python train.py --n_layer=9 --d_model=384 --n_head=6 --n_kv_head=6 --head_dim=64 --d_mlp=1024 --vocab_size=15651 --activation="swiglu" --norm="rmsnorm" --norm_place="pre" --norm_eps=1e-05 --positions="rope" --rope_base=10000.0 --rope_fraction=1.0 --qk_norm=false --attn_scale=0.125 --bias="none" --tie_embeddings=false --parallel_block=false --init="uniform" --init_std_qkv=0.0236 --init_std_o=0.00557 --init_std_up=0.0236 --init_std_down=0.00341 --optimizer="cautious_adamw" --lr=0.00102 --beta1=0.9 --beta2=0.95 --weight_decay=0.0 --lr_head=0.00537 --warmup_steps=370 --schedule="wsd" --decay_fraction=0.878 --decay_shape="cos" --final_lr_fraction=0.0 --batch_tokens=131072 --seq_len=256 --doc_mask=false --train_tokens=549000000 --steps=4189 --dataset="wikipedia_en"
Each number is 200 + 40 x the weight over its row's rms, rounded and kept within 0 to 999. Layers, rows and columns count from 0. The size before them is the row's rms in percent of the matrix's.

# down: layer 6 MLP down (transposed), 1024x384, rms 0.0413, rows 712-729, columns 256-383
# gate: layer 6 MLP gate, 1024x384, rms 0.049, rows 713-730, columns 256-383
# up: layer 6 MLP up, 1024x384, rms 0.0493, rows 713-730, columns 256-383
down712,095,232,242,189,164,182,227,177,217,226,185,204,229,186,184,214,233,176,124,216,201,218,208,172,238,211,284,228,141,220,164,239,206,176,219,164,197,197,225,275,172,177,160,124,175,141,140,184,171,241,154,252,227,176,191,231,189,195,151,184,198,246,228,214,197,268,211,146,248,175,248,211,177,220,162,159,216,248,161,217,213,197,243,181,112,200,175,227,134,150,168,195,254,164,155,252,227,202,193,232,243,171,145,222,213,186,223,219,298,189,271,227,192,240,202,192,152,257,173,125,148,215,196,238,57,211,195,165,203
gate713,093,181,159,224,252,229,213,186,274,186,299,202,293,220,212,168,232,207,133,155,304,143,195,250,232,229,122,214,203,249,186,143,239,127,279,243,148,172,246,202,168,193,209,204,144,263,198,230,246,188,169,155,255,177,153,269,220,173,184,181,210,204,170,208,173,177,220,173,248,253,155,220,134,195,263,205,160,152,152,205,120,179,226,220,225,189,165,121,193,151,153,178,164,167,217,183,225,244,274,140,166,162,195,177,151,195,208,164,123,224,188,253,232,237,162,155,233,273,194,216,113,190,169,226,223,218,202,140,184
up713,103,172,199,225,180,233,232,162,231,258,180,236,230,179,160,190,181,253,202,180,255,153,248,167,199,226,215,211,202,227,220,132,209,215,264,245,253,149,167,241,161,229,189,177,230,163,261,296,216,176,225,191,245,198,201,268,181,192,133,141,230,214,260,310,190,191,163,239,160,234,192,216,178,220,208,201,147,122,172,287,159,252,179,209,204,227,119,201,200,191,196,246,233,125,156,183,253,182,213,236,178,246,197,169,215,206,202,210,125,276,198,239,226,218,123,149,206,220,147,237,116,184,288,193,230,143,201,174,170
down713,091,153,181,163,264,182,180,148,144,191,140,208,216,219,229,174,157,271,195,190,158,205,220,211,160,223,279,158,153,219,174,250,107,206,213,95,243,168,177,260,183,167,212,264,175,138,189,242,195,225,161,172,214,184,281,159,123,228,243,186,222,199,181,204,176,252,196,166,204,165,174,213,189,192,199,120,140,228,166,256,162,153,181,223,210,129,212,252,197,206,226,174,176,221,223,176,193,108,221,264,205,216,218,183,181,205,192,214,218,133,211,217,234,165,219,187,210,213,198,174,272,235,124,188,50,210,199,272,222
gate714,097,220,162,169,223,157,210,227,236,133,170,166,281,235,134,99,208,220,173,166,214,235,197,216,209,215,197,174,181,241,191,180,218,304,163,304,203,181,234,223,168,150,231,206,226,173,221,176,180,244,173,210,181,201,197,179,229,100,185,270,160,210,199,232,70,169,183,191,245,208,220,188,183,191,211,208,175,214,249,263,175,201,217,164,230,238,135,245,247,178,224,159,144,209,273,190,272,211,205,141,256,259,190,154,221,235,209,228,271,149,181,272,233,198,196,150,258,224,250,230,206,233,179,234,197,132,219,191,154
up714,098,168,208,196,199,207,210,216,174,248,202,207,175,249,224,88,180,246,282,177,191,216,217,159,142,189,157,259,239,186,208,225,147,173,248,207,118,137,234,148,105,191,218,175,279,156,226,187,154,263,214,171,196,153,220,205,183,213,204,219,257,158,243,262,166,189,225,248,231,215,206,191,219,189,171,192,136,300,186,251,256,163,273,195,172,136,243,257,241,217,223,156,165,161,175,183,242,199,204,254,177,187,130,186,208,162,168,182,203,203,180,215,252,257,199,161,311,212,162,190,232,207,203,173,199,261,261,189,146
down714,098,236,210,211,232,272,198,147,233,221,170,202,209,237,259,238,224,155,195,144,134,207,167,259,197,174,223,212,179,249,232,196,190,179,233,163,210,212,143,128,147,165,196,222,138,253,175,218,177,214,198,177,239,218,267,224,166,148,161,210,232,225,226,229,228,227,204,298,159,174,210,199,228,221,255,188,255,210,210,240,119,200,166,196,226,277,194,210,221,201,184,221,133,243,196,269,224,245,124,203,219,294,237,259,187,190,119,121,198,238,245,143,144,213,128,164,275,180,229,186,205,263,186,178,235,310,172,196,226
gate715,105,162,214,182,159,172,211,194,233,157,183,180,186,163,180,205,260,321,228,200,108,233,242,170,196,154,275,150,190,188,185,203,190,143,168,162,191,245,127,130,245,165,218,210,294,125,138,197,185,232,217,157,233,203,237,164,217,218,209,209,251,192,184,248,199,163,185,159,133,157,193,188,213,233,224,206,245,170,237,208,208,148,159,183,202,202,224,200,237,230,185,177,243,197,191,217,111,216,163,197,270,144,260,227,183,226,102,223,240,180,211,163,190,161,232,258,185,218,202,153,182,196,255,154,164,210,227,249,162
up715,101,130,168,225,178,272,181,201,194,174,219,162,231,149,161,245,229,229,211,197,135,197,202,221,243,201,230,135,168,210,163,175,226,190,152,202,204,218,207,164,209,289,201,171,228,247,243,219,182,258,180,170,228,234,207,206,213,190,185,211,302,226,189,206,200,135,253,234,196,171,293,174,250,202,219,202,227,229,232,196,255,158,201,147,201,191,209,213,213,264,204,204,239,211,195,273,226,301,105,204,189,206,263,181,140,145,151,192,212,160,125,173,228,184,181,187,145,210,179,172,215,185,202,201,166,226,164,202,220
down715,087,288,181,198,252,186,224,147,249,264,213,146,187,247,215,131,193,164,138,148,202,184,160,257,213,250,173,214,290,229,166,178,246,248,190,226,174,167,292,186,100,180,233,207,195,178,193,197,259,114,182,214,163,177,175,176,169,271,199,166,235,180,166,173,176,245,200,171,217,214,244,202,156,197,197,165,148,195,236,191,208,174,211,242,191,242,200,133,230,127,202,226,281,183,228,177,191,205,253,216,222,280,179,212,184,196,242,164,206,171,235,210,187,256,151,209,236,225,225,166,263,217,200,185,231,178,207,223,127
gate716,093,244,161,126,210,212,180,197,144,140,144,157,175,143,274,134,92,248,247,230,128,202,254,124,176,179,124,204,252,226,136,213,211,230,180,224,156,129,189,200,235,261,156,233,201,201,167,193,234,208,172,202,257,216,173,152,194,212,180,190,169,165,214,245,194,199,235,167,148,138,139,273,204,187,195,205,180,215,206,210,192,206,215,193,280,215,214,247,238,172,174,195,161,225,248,218,240,212,167,230,195,246,98,173,197,147,129,223,269,180,207,153,158,241,155,177,162,130,214,206,232,252,143,121,174,226,186,187,222
up716,090,264,142,189,208,245,262,175,181,106,217,178,165,185,148,184,161,259,287,229,197,193,188,230,172,228,143,209,239,212,115,202,260,155,219,275,167,128,248,179,278,220,223,238,244,211,188,174,221,235,214,231,175,150,175,229,171,244,138,130,209,202,191,239,193,176,222,299,203,172,165,213,227,241,113,164,248,207,205,261,144,99,236,181,181,199,200,234,259,213,157,242,192,165,208,277,155,183,190,221,158,169,185,172,194,248,254,169,214,199,212,154,227,174,166,115,169,177,189,197,182,204,230,122,114,195,202,224,178
down716,089,187,222,311,200,216,227,190,246,246,163,176,167,168,139,224,263,170,138,146,230,185,188,235,203,179,192,241,228,122,201,222,157,185,180,196,297,253,258,210,203,145,203,189,169,190,172,170,196,205,160,223,173,196,283,203,142,176,125,160,241,175,181,133,213,145,139,185,187,194,216,174,193,189,253,229,182,228,204,142,181,239,185,204,176,177,274,185,246,203,223,156,229,206,62,189,167,152,232,186,210,169,243,127,140,212,284,165,160,225,215,118,265,246,172,247,216,198,171,218,145,171,163,207,240,151,197,277,244
gate717,094,237,155,195,94,197,192,235,249,196,183,196,145,262,242,213,181,154,184,211,196,149,176,262,232,186,183,249,176,259,122,196,156,209,212,199,192,279,163,192,251,287,224,223,207,234,167,229,174,204,220,185,194,200,156,156,220,197,236,249,191,223,219,212,210,234,229,182,191,219,208,243,196,197,144,205,153,258,151,161,165,242,209,147,238,164,211,205,190,261,190,195,193,182,245,151,214,148,219,176,240,170,157,203,180,228,170,193,192,182,194,209,269,146,172,123,237,198,154,265,210,214,148,240,180,225,145,129,164
up717,090,185,187,213,173,211,158,157,161,156,162,235,232,117,217,183,179,199,179,209,187,200,254,157,176,181,206,183,164,208,202,230,198,224,229,153,215,190,208,238,184,259,259,210,236,270,176,207,183,151,289,158,231,216,288,215,240,232,169,164,169,330,220,250,194,217,226,216,270,122,194,194,165,187,168,209,169,127,177,189,120,198,224,269,188,192,163,247,133,220,116,294,121,167,224,127,199,231,256,180,157,190,192,192,232,211,218,231,178,179,182,275,239,193,271,256,204,179,250,264,252,152,197,290,172,201,217,213,232
down717,088,169,263,253,208,292,199,245,208,257,159,217,240,175,205,255,217,225,198,256,219,232,210,219,182,210,174,148,189,240,219,239,145,198,177,218,187,157,218,191,236,217,205,152,215,210,203,124,255,134,173,209,226,185,125,244,191,166,193,176,168,188,231,151,154,125,230,188,152,198,164,150,133,194,310,158,192,226,242,281,254,204,164,213,210,189,248,177,221,154,208,191,253,226,109,242,225,220,185,199,203,218,206,173,193,127,210,184,198,236,192,179,188,256,218,201,117,181,210,142,234,186,176,127,222,180,146,208,265
gate718,103,217,220,217,154,233,169,226,191,180,173,102,239,194,189,251,191,182,200,181,212,186,183,165,162,216,237,226,187,258,216,223,165,220,263,302,265,217,202,221,154,213,99,188,199,213,216,170,178,211,197,231,213,87,185,184,264,241,189,162,172,199,197,194,172,181,192,204,175,200,133,207,221,160,227,169,211,136,240,236,216,231,196,150,301,140,224,165,201,223,287,233,211,197,182,209,224,187,232,136,226,218,240,180,225,239,172,254,167,194,180,254,157,232,244,202,176,204,153,189,149,142,199,208,261,186,185,219,201
up718,103,128,276,154,197,199,192,281,282,181,192,183,153,215,169,175,95,209,171,215,205,180,214,175,188,212,230,215,205,188,160,238,217,186,209,250,245,201,182,208,166,201,163,183,161,220,116,186,177,198,176,198,249,175,205,170,210,221,261,275,121,221,151,201,212,230,203,93,270,195,221,174,240,162,183,232,282,183,226,196,216,127,211,224,177,236,141,238,139,202,203,203,234,207,148,209,251,196,232,168,162,150,176,123,106,145,113,279,205,181,198,161,173,165,235,207,189,225,176,243,145,175,195,218,244,224,179,135,218
down718,106,231,205,198,195,164,193,253,240,254,250,197,213,213,190,278,114,213,192,235,229,198,227,205,282,244,125,127,176,205,169,248,167,142,202,180,215,200,237,193,196,209,205,138,150,207,212,208,137,275,143,157,264,235,218,214,249,161,239,247,243,175,146,201,192,180,215,180,186,191,205,194,209,158,229,235,177,187,178,251,221,173,181,177,231,241,141,133,167,147,222,175,184,225,155,189,244,197,254,180,214,185,201,121,293,192,204,244,148,254,194,171,163,238,262,152,192,259,164,197,159,207,185,160,107,225,148,237,206
gate719,098,210,162,199,184,202,150,247,210,169,145,138,222,127,234,229,198,176,223,203,262,230,187,215,125,221,147,205,175,155,138,158,171,211,150,155,242,263,220,261,236,133,249,181,215,173,160,133,134,281,150,234,198,169,243,203,196,209,215,194,208,232,245,230,256,217,155,199,192,198,152,274,223,253,217,290,259,220,293,189,220,231,167,201,93,182,219,200,158,192,220,221,309,205,99,176,166,164,180,200,231,212,227,127,194,253,196,227,239,140,187,177,246,191,167,205,232,158,97,154,202,214,193,188,264,210,248,198,241
up719,098,292,180,200,206,134,257,266,176,241,100,204,152,102,278,194,236,199,259,140,283,218,160,146,122,183,168,212,170,197,178,163,187,167,186,227,268,253,203,191,231,167,193,148,179,232,214,224,196,210,182,188,248,212,235,229,186,170,183,126,177,197,216,140,165,202,206,167,251,233,179,220,245,244,231,197,215,269,234,145,103,233,160,214,92,131,191,202,195,170,195,177,188,151,207,215,159,282,238,214,128,234,195,136,196,183,190,255,265,210,231,272,242,268,142,177,223,208,148,192,135,221,215,181,232,216,124,183,215
down719,101,132,280,205,222,195,216,176,227,203,275,170,216,265,179,216,165,203,207,174,121,154,209,227,206,194,284,200,168,203,205,212,150,224,271,182,135,158,198,246,240,240,242,284,203,212,195,229,155,214,206,224,169,164,169,212,219,215,219,268,193,183,182,188,237,248,214,257,162,141,209,181,195,142,210,190,200,171,141,199,251,200,207,157,334,292,202,210,213,263,217,232,221,216,236,226,247,205,185,206,257,232,220,292,189,174,234,172,184,264,146,155,160,111,242,157,180,173,276,251,216,172,219,255,146,209,222,214,136
gate720,099,200,195,312,199,110,268,232,222,227,212,214,168,237,181,221,262,203,226,236,227,185,171,191,210,265,169,221,208,199,185,165,128,227,243,178,234,183,194,241,205,213,202,248,211,204,144,243,193,193,193,221,142,171,206,151,232,194,185,190,251,225,201,156,241,189,220,225,181,154,161,139,182,146,215,163,159,294,169,220,157,186,220,191,253,143,150,268,229,191,101,129,215,158,161,126,208,167,272,183,208,153,142,197,266,174,193,246,248,243,206,263,152,233,159,202,169,270,205,195,237,205,191,225,211,244,218,164,239
up720,099,163,237,163,126,160,198,152,253,249,168,232,165,182,258,238,274,227,191,211,210,265,145,190,150,261,275,196,241,171,215,190,197,210,154,179,189,168,169,154,278,248,202,194,264,162,220,204,174,203,206,247,211,228,258,226,261,120,207,176,161,167,226,171,219,197,208,179,178,255,242,198,240,169,233,187,204,282,243,191,255,178,261,221,193,198,247,232,205,202,224,186,255,236,211,189,168,207,188,183,130,113,252,213,194,284,174,148,177,208,187,249,161,126,260,144,207,205,210,147,191,257,239,234,185,184,194,197,215
down720,099,271,206,203,192,232,179,182,202,198,151,234,165,153,214,158,108,222,185,189,168,210,189,276,92,203,176,196,214,256,205,274,164,209,158,233,199,223,238,259,276,214,144,187,232,146,144,287,202,230,276,190,190,174,120,191,168,163,174,150,185,206,132,205,139,184,279,231,196,160,171,201,172,227,130,220,197,183,187,152,214,239,246,212,233,213,194,247,176,140,241,158,153,210,149,225,156,286,214,189,258,210,203,138,212,133,210,147,171,241,274,254,256,228,165,171,146,154,187,230,167,193,174,198,244,237,233,226,166
gate721,097,210,105,180,282,176,189,275,201,185,208,206,229,218,189,235,241,200,200,295,166,162,177,256,191,185,177,201,261,167,215,186,221,151,170,198,253,277,134,175,180,123,209,138,130,152,201,225,228,210,174,173,180,161,123,247,212,145,176,215,242,223,297,183,191,187,191,150,127,292,192,185,213,146,128,227,191,257,215,220,112,240,170,179,82,198,169,227,160,188,204,152,166,206,162,122,220,158,185,241,179,171,189,219,173,188,186,199,247,184,205,208,297,203,239,224,121,166,247,232,224,246,193,173,209,271,208,248,265
up721,097,167,131,151,240,256,196,232,279,233,214,306,257,222,290,238,140,248,131,188,139,199,200,165,162,210,186,181,150,215,262,251,271,228,127,177,212,212,196,203,265,236,220,115,242,243,144,231,208,161,182,229,249,222,156,222,256,131,153,131,187,225,205,204,222,130,174,94,225,196,162,193,156,189,137,224,130,277,260,210,118,216,185,160,205,186,170,218,221,137,184,217,160,227,189,128,223,157,146,149,197,222,126,224,202,204,152,257,213,127,195,233,232,202,232,212,227,231,213,213,128,195,250,208,128,260,204,168,233
down721,091,182,207,146,165,218,166,217,170,127,173,154,114,162,154,187,210,135,228,214,215,253,273,129,250,205,228,161,133,181,174,195,185,220,234,221,215,160,256,222,194,253,96,226,206,256,278,147,172,107,192,150,161,173,216,211,142,197,275,183,129,175,137,217,196,225,188,233,177,102,167,255,172,204,239,44,211,208,155,188,176,203,220,191,210,134,170,231,159,160,176,179,262,225,201,249,169,204,222,210,161,176,192,187,182,195,246,228,160,183,262,201,154,172,211,157,214,238,222,222,200,208,190,195,250,95,191,153,203
gate722,105,298,191,226,218,110,172,207,218,232,185,137,156,162,181,207,163,162,284,161,229,204,179,223,191,96,132,175,55,191,230,188,272,190,207,291,256,130,255,262,280,108,200,249,222,169,215,166,241,217,198,149,194,184,194,215,156,210,198,186,251,246,161,162,217,177,159,187,244,204,164,211,199,221,152,181,186,201,179,233,226,165,181,265,231,191,262,222,168,208,234,178,172,196,179,225,227,182,310,206,145,141,153,281,236,235,280,216,201,189,185,214,232,226,195,158,266,147,195,169,204,222,227,242,247,208,222,97,195
up722,088,304,188,225,184,187,253,195,155,186,225,218,214,190,234,208,138,167,273,104,207,263,189,165,255,235,158,195,212,142,263,251,160,186,257,249,203,136,204,208,237,237,187,218,168,191,156,205,166,192,124,153,253,234,200,189,165,247,192,200,135,177,212,181,213,172,172,118,215,153,163,233,259,187,210,215,184,157,185,255,127,218,154,192,216,150,169,118,120,242,208,154,184,217,96,234,263,254,150,181,147,249,219,210,215,158,240,165,172,224,184,190,202,209,216,155,265,227,147,213,251,260,184,194,277,233,242,177,220
down722,096,201,208,197,185,152,208,148,270,184,116,132,188,252,168,178,227,185,157,183,183,219,250,257,217,154,146,222,153,244,140,175,193,141,218,193,183,196,245,220,158,187,184,199,177,171,206,192,119,263,241,173,208,135,198,164,208,214,196,178,203,212,113,179,205,237,262,211,140,247,179,184,150,222,292,215,202,153,259,242,257,196,256,156,229,191,173,243,227,221,154,242,157,181,222,260,172,259,177,193,186,177,210,219,157,253,163,250,248,136,155,193,280,262,208,193,161,160,208,169,173,207,223,135,105,231,127,196,151
gate723,095,186,150,248,138,207,157,214,164,185,172,215,147,181,208,202,161,297,200,189,122,147,207,256,164,181,194,178,192,214,212,199,238,224,121,245,142,236,188,276,216,178,266,180,242,171,171,289,217,151,192,216,217,199,159,217,219,219,164,226,200,184,190,215,222,118,191,155,214,187,211,222,235,216,147,211,145,203,211,208,182,186,151,207,139,183,222,201,230,262,215,169,269,196,272,135,177,188,239,238,167,247,195,169,230,206,197,206,177,165,200,217,268,228,212,135,271,160,204,203,104,195,229,171,209,246,272,186,143
up723,099,170,208,295,287,243,240,241,179,225,175,160,214,231,234,197,194,162,181,204,216,256,178,197,234,162,185,162,138,215,209,228,196,217,116,250,206,164,242,170,83,263,161,187,178,207,196,258,217,138,222,106,207,191,165,207,198,218,127,285,174,210,205,97,202,198,242,181,203,192,182,113,209,183,205,165,235,243,178,198,205,200,143,158,211,249,194,153,213,176,192,191,162,220,115,178,173,188,232,133,229,287,247,196,191,75,193,237,144,178,179,255,226,202,236,290,146,199,214,186,208,225,254,166,178,216,200,229,285
down723,090,195,146,189,164,161,148,207,198,179,141,191,174,136,135,205,214,218,142,220,159,203,213,221,189,224,97,216,182,192,144,190,169,219,195,239,198,196,186,202,252,141,251,134,244,230,189,206,229,219,186,245,198,209,196,212,205,251,205,227,160,191,244,203,279,160,194,237,257,149,258,241,185,218,189,223,155,186,221,227,230,221,200,173,151,186,182,225,231,251,214,207,201,203,243,264,220,194,180,176,207,156,235,214,190,249,229,241,242,129,175,178,213,256,230,207,194,172,146,208,140,142,250,224,201,176,252,160,211
gate724,102,188,168,212,212,182,295,220,184,129,270,144,250,165,166,207,214,170,219,178,171,231,187,225,212,215,102,218,173,201,168,178,212,81,167,271,203,266,154,216,205,206,221,181,264,196,162,104,180,196,222,196,184,229,178,269,206,206,238,217,143,190,209,133,194,178,169,196,222,218,166,187,217,201,221,192,257,229,205,150,185,157,218,251,226,167,201,161,147,180,255,153,157,225,172,196,197,105,234,170,227,223,116,168,246,83,165,155,269,201,180,285,194,184,259,275,243,184,233,216,211,238,177,114,193,207,168,299,236
up724,114,215,215,118,226,239,174,165,295,234,208,181,203,210,144,254,197,177,173,260,273,208,142,102,198,170,276,185,213,257,238,147,226,312,177,172,201,195,299,205,196,191,257,235,147,229,181,245,204,224,163,195,219,218,204,173,196,223,203,170,231,190,222,255,154,260,199,99,243,263,160,170,212,177,265,215,124,198,241,134,262,254,253,153,191,282,150,248,224,264,154,168,166,198,168,182,203,222,114,194,159,167,223,166,155,231,201,210,218,213,181,123,115,239,114,156,180,219,246,215,163,225,205,271,238,243,210,137,200
down724,104,158,184,130,215,203,164,219,260,199,260,159,245,241,169,216,216,158,136,190,202,239,232,213,198,119,204,162,171,217,164,196,193,194,159,204,212,244,169,150,256,190,249,173,259,173,219,194,211,175,206,164,172,199,240,250,254,175,165,209,52,174,244,160,193,235,165,204,249,153,209,213,189,228,159,208,195,195,239,189,207,268,207,216,230,273,171,207,226,226,171,146,178,192,155,194,204,216,199,153,177,224,221,162,137,200,205,183,210,224,190,188,161,254,181,252,172,250,143,154,186,200,136,250,191,179,204,205,267
gate725,095,275,210,218,128,222,246,216,159,230,279,215,166,209,216,142,198,146,214,204,219,218,187,239,183,200,171,146,180,232,222,182,105,164,190,188,181,194,194,226,206,235,177,269,192,219,207,179,176,157,202,177,252,189,160,209,177,194,232,271,151,165,203,166,188,152,266,212,178,187,158,227,236,220,240,192,140,224,210,234,226,203,135,185,176,175,151,170,225,174,169,162,255,160,181,100,188,196,263,148,140,118,199,215,95,241,150,251,248,167,188,244,170,183,214,206,201,176,155,188,198,166,177,293,182,219,203,204,160
up725,098,182,177,200,173,209,207,287,130,181,283,239,149,204,204,236,217,126,273,153,177,186,182,254,181,201,207,167,185,182,245,135,136,217,202,145,148,158,210,128,234,246,158,279,186,241,198,188,183,178,230,263,218,237,180,250,259,216,201,211,162,243,259,166,192,182,163,238,164,223,218,208,199,183,235,251,206,185,165,256,222,202,225,250,165,203,184,165,163,173,161,205,257,168,146,76,120,231,235,159,230,201,236,212,127,284,179,247,205,147,172,189,154,191,240,145,157,144,207,188,230,170,215,252,151,248,268,183,157
down725,098,170,148,208,164,155,240,204,193,168,209,153,166,126,220,188,253,244,223,202,192,192,224,179,156,176,250,260,156,198,235,234,255,145,206,194,214,192,178,203,197,226,212,151,224,249,234,170,251,169,156,183,190,206,139,226,236,171,200,153,111,198,280,256,190,201,141,210,259,292,193,224,279,196,123,119,203,205,145,168,182,181,189,218,216,219,215,241,253,154,243,210,241,179,229,227,220,162,192,241,221,211,239,265,207,161,193,129,210,203,267,111,223,299,231,188,134,139,189,211,208,144,182,178,210,183,156,213,223
gate726,099,205,201,244,236,205,133,271,288,211,174,221,239,215,227,232,197,307,290,257,240,223,244,237,228,202,177,196,263,205,201,151,222,169,202,171,182,226,303,193,232,137,208,227,140,222,180,148,234,192,263,179,221,226,198,186,181,142,163,143,143,197,166,218,197,185,191,192,242,211,244,164,195,167,210,192,165,187,192,219,232,252,164,109,190,199,231,230,174,227,162,225,223,217,215,103,218,157,216,195,164,203,141,264,151,163,148,220,211,172,179,158,206,238,228,200,200,184,203,158,216,222,192,227,245,183,250,204,190
up726,096,184,127,184,256,163,157,186,182,168,179,206,222,194,182,142,197,163,201,212,170,247,211,159,265,252,220,188,164,213,219,232,215,205,187,165,185,131,272,235,299,210,236,204,213,236,225,190,243,190,191,241,239,196,202,220,230,226,223,185,246,214,137,198,193,228,235,251,201,158,223,206,197,208,166,185,136,172,215,218,226,244,218,122,233,217,144,191,154,250,203,138,275,166,249,295,142,233,210,205,247,149,196,187,146,208,197,155,243,228,166,168,207,192,223,285,198,166,170,147,177,193,188,195,196,255,138,217,246
down726,094,196,271,182,246,205,223,257,296,239,154,207,264,265,202,210,151,311,260,239,217,156,195,209,215,167,220,222,254,217,177,207,256,229,169,203,218,175,193,142,146,230,152,212,245,250,222,180,236,233,220,167,290,200,146,193,176,169,209,205,122,192,219,210,219,154,219,145,155,155,178,303,179,171,246,231,153,212,171,198,228,209,202,194,222,184,239,179,152,150,183,206,145,235,136,174,231,204,205,255,139,203,222,235,218,201,197,227,174,209,198,248,171,234,192,166,215,159,238,174,167,221,172,245,241,183,198,195,225
gate727,102,253,186,266,138,260,152,239,251,208,228,194,201,227,245,203,210,223,111,156,154,183,114,202,241,183,158,186,280,248,235,177,152,144,184,225,206,189,214,222,165,229,207,130,194,233,163,216,196,203,214,255,160,215,183,283,249,173,315,154,219,160,251,212,200,207,229,164,217,281,168,223,165,194,183,207,207,217,201,137,165,193,225,227,182,231,213,206,151,232,206,183,188,162,122,227,192,213,145,194,276,124,216,173,115,206,184,179,204,150,187,223,181,233,282,190,235,140,196,199,208,167,210,214,193,215,182,200,262
up727,107,135,238,167,259,233,250,212,233,186,124,250,258,203,209,249,252,171,220,214,252,242,219,208,152,245,267,177,238,164,209,155,176,272,183,254,171,177,207,157,190,169,227,233,188,119,158,186,163,152,223,174,234,193,119,175,281,167,251,218,157,210,201,153,195,230,140,219,241,183,163,193,209,193,265,253,158,206,184,238,209,173,147,187,230,128,202,190,229,216,202,161,216,125,143,202,226,247,134,148,169,257,183,201,232,218,179,257,197,228,184,115,167,203,225,206,185,199,264,252,137,215,149,167,189,261,170,229,219
down727,106,207,178,225,261,178,256,220,239,175,215,119,275,220,147,132,238,163,176,187,287,222,184,218,219,220,220,151,201,209,230,207,207,189,107,262,199,310,231,161,243,251,180,193,200,206,226,200,148,89,167,179,221,193,198,161,190,255,173,235,218,205,87,216,258,216,163,213,264,156,208,170,156,185,179,155,194,222,287,209,193,206,181,222,177,234,189,200,240,179,225,149,175,146,197,197,215,199,189,212,191,229,180,203,257,209,171,115,180,195,201,209,121,136,154,174,231,206,194,208,222,193,211,166,205,145,224,247,175
gate728,104,237,114,219,202,165,198,223,238,233,218,157,202,137,169,244,235,190,243,179,261,198,233,214,192,160,193,203,198,190,156,199,205,248,224,256,241,174,225,263,182,219,198,218,206,228,274,207,149,155,238,190,167,228,124,265,135,233,218,170,144,192,235,233,113,155,163,197,218,154,118,190,204,198,231,168,219,125,188,244,195,192,173,215,259,235,128,231,164,208,146,91,207,163,180,212,125,244,236,184,248,254,150,169,275,186,218,215,170,232,203,187,195,206,250,268,162,164,242,209,115,209,152,187,187,129,181,200,178
up728,107,203,237,159,212,265,148,205,270,135,179,207,199,191,256,219,180,194,156,234,212,191,194,219,216,279,256,244,243,142,183,208,208,207,196,224,99,197,131,145,202,161,173,214,211,191,122,211,258,226,199,188,215,239,160,224,245,220,212,223,155,142,202,149,191,231,225,165,161,247,246,131,166,182,202,220,281,200,236,160,215,160,128,167,178,193,208,147,163,236,198,268,158,236,272,205,180,170,157,188,204,153,153,179,159,201,212,236,182,191,158,272,157,236,182,141,225,181,187,219,282,184,214,150,162,205,244,153,172
down728,112,214,176,230,185,159,207,208,209,210,237,205,232,201,205,153,147,214,138,133,201,168,177,161,204,242,231,260,209,200,160,205,264,275,165,231,261,241,251,190,152,201,158,245,228,243,214,204,210,174,222,186,181,256,183,257,140,192,230,163,189,214,53,157,140,141,206,246,194,156,222,221,217,146,212,261,247,146,263,179,232,212,211,189,205,154,153,216,138,165,163,185,238,162,204,319,241,198,198,234,205,169,228,145,181,182,198,187,216,220,183,187,198,115,254,148,153,171,240,172,154,248,170,190,262,169,169,166,194
gate729,102,181,171,154,205,255,162,216,182,148,188,248,131,200,277,228,217,245,166,188,160,191,166,223,208,254,151,172,130,247,195,254,228,199,101,189,188,140,233,228,169,152,143,327,183,204,140,229,143,214,196,208,217,140,158,209,208,278,175,139,214,221,177,133,213,228,132,162,204,244,192,180,220,186,176,169,182,150,203,120,136,204,154,177,212,214,305,199,156,176,200,176,225,123,237,170,283,182,208,134,221,169,216,218,150,207,212,229,172,198,226,187,188,246,226,170,232,230,239,228,203,145,175,186,139,230,181,239,334
up729,105,166,226,224,165,209,184,214,195,169,163,197,199,212,216,224,301,181,228,200,154,204,149,197,168,204,213,161,285,268,188,239,204,172,198,198,295,179,196,269,274,174,218,215,229,182,166,142,141,177,199,204,238,222,184,193,280,230,264,85,250,254,181,268,177,241,146,239,149,176,186,172,261,166,192,165,304,247,297,246,172,193,206,204,204,145,256,342,230,263,172,193,155,135,231,204,216,159,165,221,215,152,123,158,159,241,174,285,284,215,251,185,181,244,194,215,191,223,94,230,226,244,154,192,216,201,239,208,255
down729,103,240,206,207,144,139,173,165,161,183,151,181,249,250,225,185,134,235,167,276,250,219,175,194,226,249,280,219,236,190,200,232,189,144,237,187,269,257,175,208,179,191,320,198,195,165,138,236,214,194,203,226,208,168,169,187,161,109,220,244,185,191,155,193,194,264,204,229,201,182,157,193,195,281,143,211,224,264,176,244,165,179,241,188,100,153,160,274,248,234,217,272,261,235,235,199,220,236,271,218,178,188,191,180,260,192,182,260,202,99,195,226,190,192,240,209,193,152,213,143,229,218,216,191,254,195,221,103,209
gate730,097,217,237,167,194,190,170,154,223,208,179,179,191,142,239,223,190,171,263,208,248,234,99,236,218,231,161,247,297,194,150,189,184,236,242,200,112,224,144,129,191,220,130,262,150,215,218,248,171,168,187,187,233,216,233,228,227,250,194,236,204,158,252,192,134,241,228,222,189,149,252,177,173,194,277,187,190,225,160,159,191,234,250,202,226,218,223,245,170,186,186,166,257,138,204,211,179,186,176,202,197,253,204,232,249,215,165,214,218,237,148,174,217,245,184,140,159,213,279,175,176,152,115,199,209,212,133,132,234
up730,097,190,163,182,227,181,227,226,201,160,204,188,183,184,238,163,225,210,210,206,183,222,220,174,203,210,152,202,219,168,162,172,157,175,142,207,198,152,208,165,222,192,171,193,143,150,205,208,209,189,160,207,155,203,289,200,180,218,160,214,196,185,195,248,113,200,258,245,220,167,246,215,104,98,190,185,188,143,213,169,156,158,202,169,176,194,151,145,171,111,119,199,176,170,220,203,179,193,196,209,155,212,205,178,177,196,190,162,182,247,205,190,199,215,148,249,219,232,204,207,185,207,163,186,196,143,189,75,227